{
  "activation": "swiglu",
  "positions": "rope",
  "warmup_steps": 132,
  "decay_shape": "linear",
  "batch_tokens": 32768,
  "seq_len": 512,
  "steps": 2472
}
Each number is 500 + 25 x the weight over the matrix's rms, rounded and kept within 0 to 999. Layers, rows and columns count from 0. Numbers have three digits each.

# layer 10 MLP down (transposed), 192x64, rms 0.252, rows 157-191, columns 0-63
497451481495497522448493479523517516499550491484508491488511491507514492484481508477519515473489470520532523436503482467515530537460507513488473555498497510484463540540494487475472494492521518
503488490476494502526521510497508508488462473482530470521518492515535492507510521509517468532525485491524557492519515532502455513448524502504510463505518515509518466509436501445518504546506510
504491511481480464477532492524474533509488459532523484522486499445457483488523489467518488503518499541530523455511510530509474478520540518512511484516493514497561486495507499473496499483500496
548531545508522527487475473473469477514493482505543447509504485494493506490489500476547532505513448493477516517549501503489451458514536450486516532497529500466549501503482492515474513456513556
529502538472480480477453530513498507474496475491471504522567464483489495501468506451496513523476547485470499517512492508478484526501492470470496469495466518492485491461486440479504524520498508
472487503477499496505550545512486481508530488470478521492499494457524502480432532617511497505566523528520499447536519503476549523531520421521496482498500529507474533522500471468483481496473443
501477490499542462524471473508495517463512525484467507458465466503477492540499476499538512511508500529465465473549521489504529482481538446524507522516519492486551477474508520511520535471477477
530512536530482532541532505498531481469503506525482512504516449525511519517496513452539445510508502522533511469492487486441496504474527533527479455507498515460497508504530503535498507489518488
500478519491529465491518466468491503496515554528501524522513503419509541486485503557487509476453482515503489495503544497492479466538528524509505493499490472487461501510486493482497449540446477
445538496504540497522488436497497491515507482490495496479457507505509478497499488467543472513501527457515494434480576503514505505531513516553532507505523497486482481529488514475520503504470506
491499456479484471477525528480462561529488495521548471505491505514495462508527525451447467494558470483464521504492524526505524519551499486486527493466529522468494523517495508507495490501488481
518483506476519512484548480517506448504516510518536490505520513452481521528501481560493508508501452511498552502501489485476496476520487553545505510446557488495496525513508486473455512465456527
473501523509517537457486454515479552512507496479482512522501471508528516516458502555507481512546468511494487505518504508487508493464523461459512546497521502506507476483516484532511497502508511
489534554492524468480528485520511469473512528497487451514480560492506469536462509557506511521549504496472516466514485519542496487494486459485527483508499502485503538492504525471485503469500492
512530516555529498519501525489527461496496505536473519492506455472551544524540519478496498478519482542515502493495501460520493510540483512507504465494542534443531507479475533503482525501489497
460514499472515456484484477497534512532466439497473508532511548527522465485535499509523505506511483554510472538514521510483492503530484530517491489493524527461486518493487547511527508490441490
438484468507498531471505530496491522524448482500545447517557526555511511505502508458547521517541537474495466503480437515480517516508484517470494510451488485504535462481481493478482544522499492
522501475477556437527483523487551445506499538508471503499478491520481431526512547550496477481488497521533538472455488496499482503469486510543480489492477525518486531506521493511513485498490479
507502478498469484506515527510466507496490530544492526515542443476473469543484543510531518516536472495486517532529518487489485449550518493512541501504476508540490513498549488511524490510530504
496478506512527530492495508492495472453494501520490462484516462523489519551548495531528491440487503484546538481491486499497529510459510503484504485530483518444501489490499493481522452474531494
457488466533497514495517497494507471493498477459501497523481485458451511481489484541483461524529489504491506567470502467492486475516470482499498524529541514490528483473501465528485499526480503
498479534528496500489492466504522464458493511513492547450482451490503492537512517568492526542495510479487480526476456495480525548511503480519477483515499487517460504510478540524528536495503530
498523440491499490491517476555530533459492481484528503508502526485497503474542474455491510523552535538477525520521507488494479471471503515499499513493468519515512479479499490470519515496519472
474479456483516485452503507460515553494502530487496543532485494491487496523503567549519469509489555511524500483491510522470500506453498544537496474502531528507551483515484524470502504509477474
485489496485482499498508485502512469502461505473496495531501530502563494517491503589484505476501510524463516466505480518516457475477506530479512487530542495477466511485481499534520538536474500
438525485499548496480509490486492470495549467449484508473515457512492503502472487549511487466513478515554519521495515525554479478533490466505519533496504469504505494501486506451511487494504505
492513535485516486500494446499501477529482502477555479482526516516523485535541512557464505540523500474455502542521464502522530529547477466500484513523489506530515517529492520470474510523474516
448456489508442522537495511526512463478473483472482530496513472527503481518488482502533490501521482476460508516496485466566504514594512475499552490536462481530475505514517447538471501495533510
524496520480482502477473518501476475534469510457518514498542517511527551515519469484475514456458514458502460481494567502517459484498504511467492452446525507486512503435491514547485554525488505
513513502449555499512503499550494514514535506496554485495518494549536449493497520474468477541488511529531468519516503530487494532525520445522498506497491500483488481455521489457505474523524515
510520472512476514556472484467526510493513498531453462498520553531461498490528507531483464504499507518502485523456475531509506511461456512512454491481508471493481524529526500480491499508468479
534494487498541472494518491508508475506455539503489505517493479482526520498529520566480496534496489479528511486499493476522457508530501497497527453484495477499518493484500524495516519541544510
520509463474513477532475518493512440497516507492453457477499537495439504481529524484510464534520475523500497520525516460515465509506467464535510526485496529485473521505526521495530472477518485
448485502495488501505521489502512474479526448482485487487517514522549488534544526526512486538480556515533515498491514443538512497499536484507508465508462529499467521502459512473454509475481522
525468507469475471488547468463517523509480500501502485520467490458471510470513514519522496486514515507507473453501504470485489432504493511533506489481484448472534532501527498551486478501510475
# layer 10 MLP gate, 192x64, rms 0.248, rows 158-191, columns 0-63
445501476520482512457444490504472523487547503468511503456489491510538534516480534477486528548520475499541501522551477460482550514526475468530534503498490527505488457512496448530502495500495506
512491532476462530500549550504531505445507509495514507492496523456499514487534478492454484506488502459552511481516523489476519523498551459521486507520499534499525504493537528533489503504504538
516481504555460488510510495507503513542474485510548502480481510494548504517515508476462499536547500501524515443488467470498507495530552548477500551479514546505488486528513489499536543535506493
487516474499448501529462521500505525479524545528507465517452481464529472512528538520491460519486533458468498516520477505527513492504457478500553514493525478498517521520517541500463489491498480
460490491488520492511509541451503496488509491470529450531519486501492510489503510504470542491514513487512494484459504493442466504488443521541483551523495484492473514508512512524547502533485516
530469499482531491500501483543488472487464475483466475479467539482487486501509527503500511506500499480536535528564513508520488537518494469463513524480514514458475522534540452501492477498511555
489486491537463569535499511500507522482493537483520548459506470533499503488487521519494519470464481503497495490526533558460519526472492484496509509433502478536524513523529488501472498502482487
510505550503520487482526521471484490496534500486467462522504462509516545492484483504524530504510514514524470460467521486493478515485466489514522503508494505502497490521475512457521460525454486
500496508493563428503477537553511486541518527486529472512518546505537499522485511515526459535509490501487550507520515499495501486527497497496559535490486554492513470455502501480470522467506541
491478493508499475514503529515555515479520517443492518484467530468483542545509525524464459503521520528494456505519477515495484520476489525557496518500497507501489470552527494522507479590512505
458503489496519436503488495473527491473515461488528541478513508474499438488542467540446489482489488524494476534527485487529479489515500472511535536539465480483476515473504471529523488506501490
485510516479466568529516476474523508523486493503491527537493476473532521510475560519525486468504484491485487499510521492454484494432522492500492478514467470508470511512496469492513497492517501
522513498472483481441478483522467524578503498486491478489462507470508496478507454496509498488491490541478510496517468433494482488491516483551538500509534489533501477543478463509503459497539490
466456452557531494492533517478501495467519504499495499513496506486528485486530513517477515508496529528574528492507487512537525499476440483521494503526464519499514493513502450481488467487518472
505519515551511477498488484492491496511523543522523483510460455505465512492513498522504513470506463517473478507511509504504499504483526451492514539524497517468453491517442470568504505496571527
466498513507515517497517506501478477437492511477473532537457522454490484483539483491488466496475467465480498450487505501539485476506502460496504500516533447516487519485531500522486485486527488
474534523515481524507520488522541506511495494480489470486476554566516496535469466500469565523514476506521527507514504525495566518514501513521503516517501473449483499465518521514523484530517463
519469518478491510502514528498530505542502491512456511480528485478498520484519482532526487509514499565510537497486503495519489465506514498509519513464526518498547467517504518521489466471486467
473467504502501528534518545511521555490490521492509492470502497510519529508474527509482523508467499464535497539514498505530506475477495529494465527503474476496514465478508454544464554509507532
505526500488514493466504477498489474466492483507503489500530484481488505512470471502503537447522438480507524471486506463462489522502485489507531503492534499486515456521496483499467516444448511
449517487477487469542524482477489536498491493517460441460511504461503505509541480530506510484473482503511507498536482476536505518472511523490460523524533529476505505493489492490471540479464515
506503466519512512485516537507496498530518488520508483537526487485510510459531504536461551520454486518484498492489464492491508461513505514492510469500490529511457453497466499529479433549529493
532509518445507501460458502476519547518544523497520539512489476469481480460487488526457438480474517488486499482531490491537479528501498467529468516494528477514479485494512538471489480458474496
524458534462507498475480515484508438519534486517481496495490548469523471482518495550526473485502480475481524478455508492494528499536489510537536491513518470488483515497466461474506503492458525
468523553496519491502528506550465530486502476557484506488494495525474541511470510561537480477481491542491492533491494499460537527500490501550465531453498487481492471495504480509486526486503490
526489475496501517532514501518510506529535537466537490476513501507496520500457509497517498536516476496490499468539515534510522480474545502496506557513504516502504540505497446549480490473557522
504493510503490516518507509482547511527540518518516500462522474478512539465530453475529510521548499461499540478485490552503476530474495512457527546482513504478492469495464482481478488496503492
474496563487491459429436499475511509543522516506488516528492469501523535507523484498485453560474429481490488540490473439529493483499486496495510494495520482519494488492496495462503465496466541
457515562501519491470532494557501542518523468505510481516503534507501490485522543511529548521508515499498524505471482486519487455520491556500481557538482522494511504478519494518472510505480512
484513475480526504482514509480480502521501509471470460496470541525518489478532508519485489491519534520501483490498465511484520484526516520510497509508461504490514519505507494513550490503527470
463531509484486488523457499529534521503503462488468499487558468524500497452505536493506529498489503485518507446505501477455510513526523549521537531511512524520532497479500459520467498504508493
467513529514507505483534522510498524517486480454531456476502503528526513540472476490465507466541502516517534468491518563553473489538442500487501521512505484515529476456486493487479505509481527
498508493522510519478526509491512521499524529469512508494536480580516517500486531501469469506486499542489511521503531479465506525480510459499529522489515502514495449499486524433484537492512471
484514509476476502537482511441489551538525423528481515496522476464489473508489498526457546531473501500537504487512507493506517488495491499528519471490501493509514501491467495508507492542487507
# layer 10 MLP up, 192x64, rms 0.253, rows 158-191, columns 0-63
513534548503483513533528510489527477498461524528490504491527491541458524530506523486509490518460486511463518499504493536478529508462547504491509477459481479494464559469509467524513491434505470
492508489475476511508498485460515503536533560506510492510529538467470512469474447496494456508495478466480466489511488504533479509529509517475479526519497496517570487504541516477475475516506505
524536494465482513498506466493485517539496500525492524504455513531498487514537502520509531498564504473493451507463503515486515502470505564539494516512507510526489471546523480475486455509561525
509476469502494550501530493495497477494491520520467479487488514477494460448492467524504515536499486480458481531537509541488486551488534499505497502516533473521502534492484516520496513508502454
543504490488482481520546497496466444555459484537462513497507550481491452477482530488481509522545558493472479515525492502538491481539471493531533510483487481482528508494519463505503420516457517
517508457508482530501520515538508476525495471520512490514516495493515511487463467514514534474510522491536520492501493468447505474516465460515487464494526563444479504498467467546502487532506527
485556497534450504512493471506463489505509504542519516474451521493523483480513473487504512511530486455513544470489496508503526508510522557527535498494481527503498506518493508491530512460490460
470500499441523489491530500512494495505523462522470537545463521505505460468479525514483468538519524531470488530460504494484514488500518494458500497498475482495517520500507546499473508448467497
553487525479488517491496475496541537469527475502495446492482468514510489484498521504491506513479515533440522458498485475491486504518521512459524490493517553515515429492505497528487506490497540
450451525514511508483582480514523486486524479521475504492505496517519516512505475542573501529482516503509460489505465536483464474518494502460479468464513500512521507506493491520498514510469514
433487514564503444468512501494481513497485502499496491471480521481492510477518466468497502498485486527520477517468502526519564572458465510485483525515498507504548512527545493505464508518497485
538492479473518496509449480490448505469543509520522501484519515509475503468469491513512488533510529519529521561515498481495526491526516515525531478468499502475484517491524509481468480508519471
446501525490545528504472519467499491448464447470503538485502496488533519496493452488477484483514515553504485507518503474499496496488473500454468527487509513544512478498504525522522543532489480
493536514494529511480493504484523476512539524510499435533460521477519493480487470483495505530548523483482467531499477475508499504504495518488511488549521490511483485467508486465504446519495464
499461494492462508474506505513511464558520482497481491504485494458492491545484492485555534496526536531493527500511487490499519479475499475513495502486479503554484464495528431522494496491543496
553455528477456546497458514518508515493513509538499523498486498479510523520539520466510512501500464500519522491521472507503514434489486517458485492510514516533483480478546501490497523486527521
533437525469474554519496505486455472464528522514514509512525522468459444511477493476480519435445490463544503508499484508524506473498503538477534525508498502490491532502503521513506510483478518
480493489501509493530523490486510467553477518528440516487505481459503518491526488499500472480584481484489482496516523497524500503531521497517521505521496519509522507486502460493539493486463455
498519507488487538494460473481535465499514478509514488511507534491496528498490475447495463536519509503504501441481479505514496485466559491483527537506517552531473494522480495471551473461506472
491541482488472513521521512528489473467468510505527470475499485471506522493558491497494492463493538478507489514556502506480499494496543533465487485502483544490512515500519476459484465487498518
469488463476453486518519484539505505510494487509468514542478488490526494461480543500486467548535500495487523509471515511480506455490452498446533460503530499484559481496485505518511469533542534
505484521485514490507520490502502505491509483502495482493445501528507525498472503513468502479471482521462535448456545455493532532491546494513515501491547464506482487494502502460518514501522515
480463464547493455573492498539466514539534479471451531493466476538482483465524489492500507540483560500510505483463512508514468478505477490520493475491511492515473494488498489512470497448532504
473513513529546508536450480517500542487507456517471502511460506496541502510470471458459520517490476506460536482511546501492479482519489506509521491453464517489554501504492519501481498474470527
541525461470515516529496458499536503503482505500490494512530502525499510525487505510466476495514486498498493487481495494478477554539485517479504459545541508471521523519469525465544498512508484
483507472505540494508472497519453461458511506506508515505499494513475518489520537531538486506478518522517457508484542506491501494501500520472466464459485474492506531506536484541487530490546494
522527525494537469506499498458499497502536501500506458505507515496499522477513526517493464483511509509485491493465507541473491503505521490517519474522546456470522496518512519534509477473521458
505524489481470535469469484526484496528481443495498483486547523507543457513469482505539516433479518544532514509518482465501483499485499531467524497486494482482501512486445443513539468490493499
512550489518520508488514500547501493540507509483484481446519507543543500548479465466490484476535523483526499493508477518497452535460494546470481529492528430513497472550524542515502497477514523
470510496519492460530467495465486476503481481504504470465520518482416495494538503511480492482533516495500444515445510492478512488500495506525469461493469491483498545509484501468502465518468490
482479506452491502492559481492496510480486499525506505490420532499512494524498512508536510524499467502537511540480508511486443506476501466501430503471510495498506452493457506500487504483525523
472502512492488503473547497473508511526455468520531491501513555494500537494506503471462429490503512452502482511518468475528499474516501546477488474510473456485501496503542485545510464460522517
512522527499463458480517467547524513518480487512485459482509495472505499500498462501481517477498481536438487471530504510530483502461534496462489514497493477507514490477511542526517519509472472
504503450496511516484510502510507504511506524516523486518530484484529568505490502496562504526509566470493511501473519462519521482489501436461553482494491513478481500475503492472519499520516472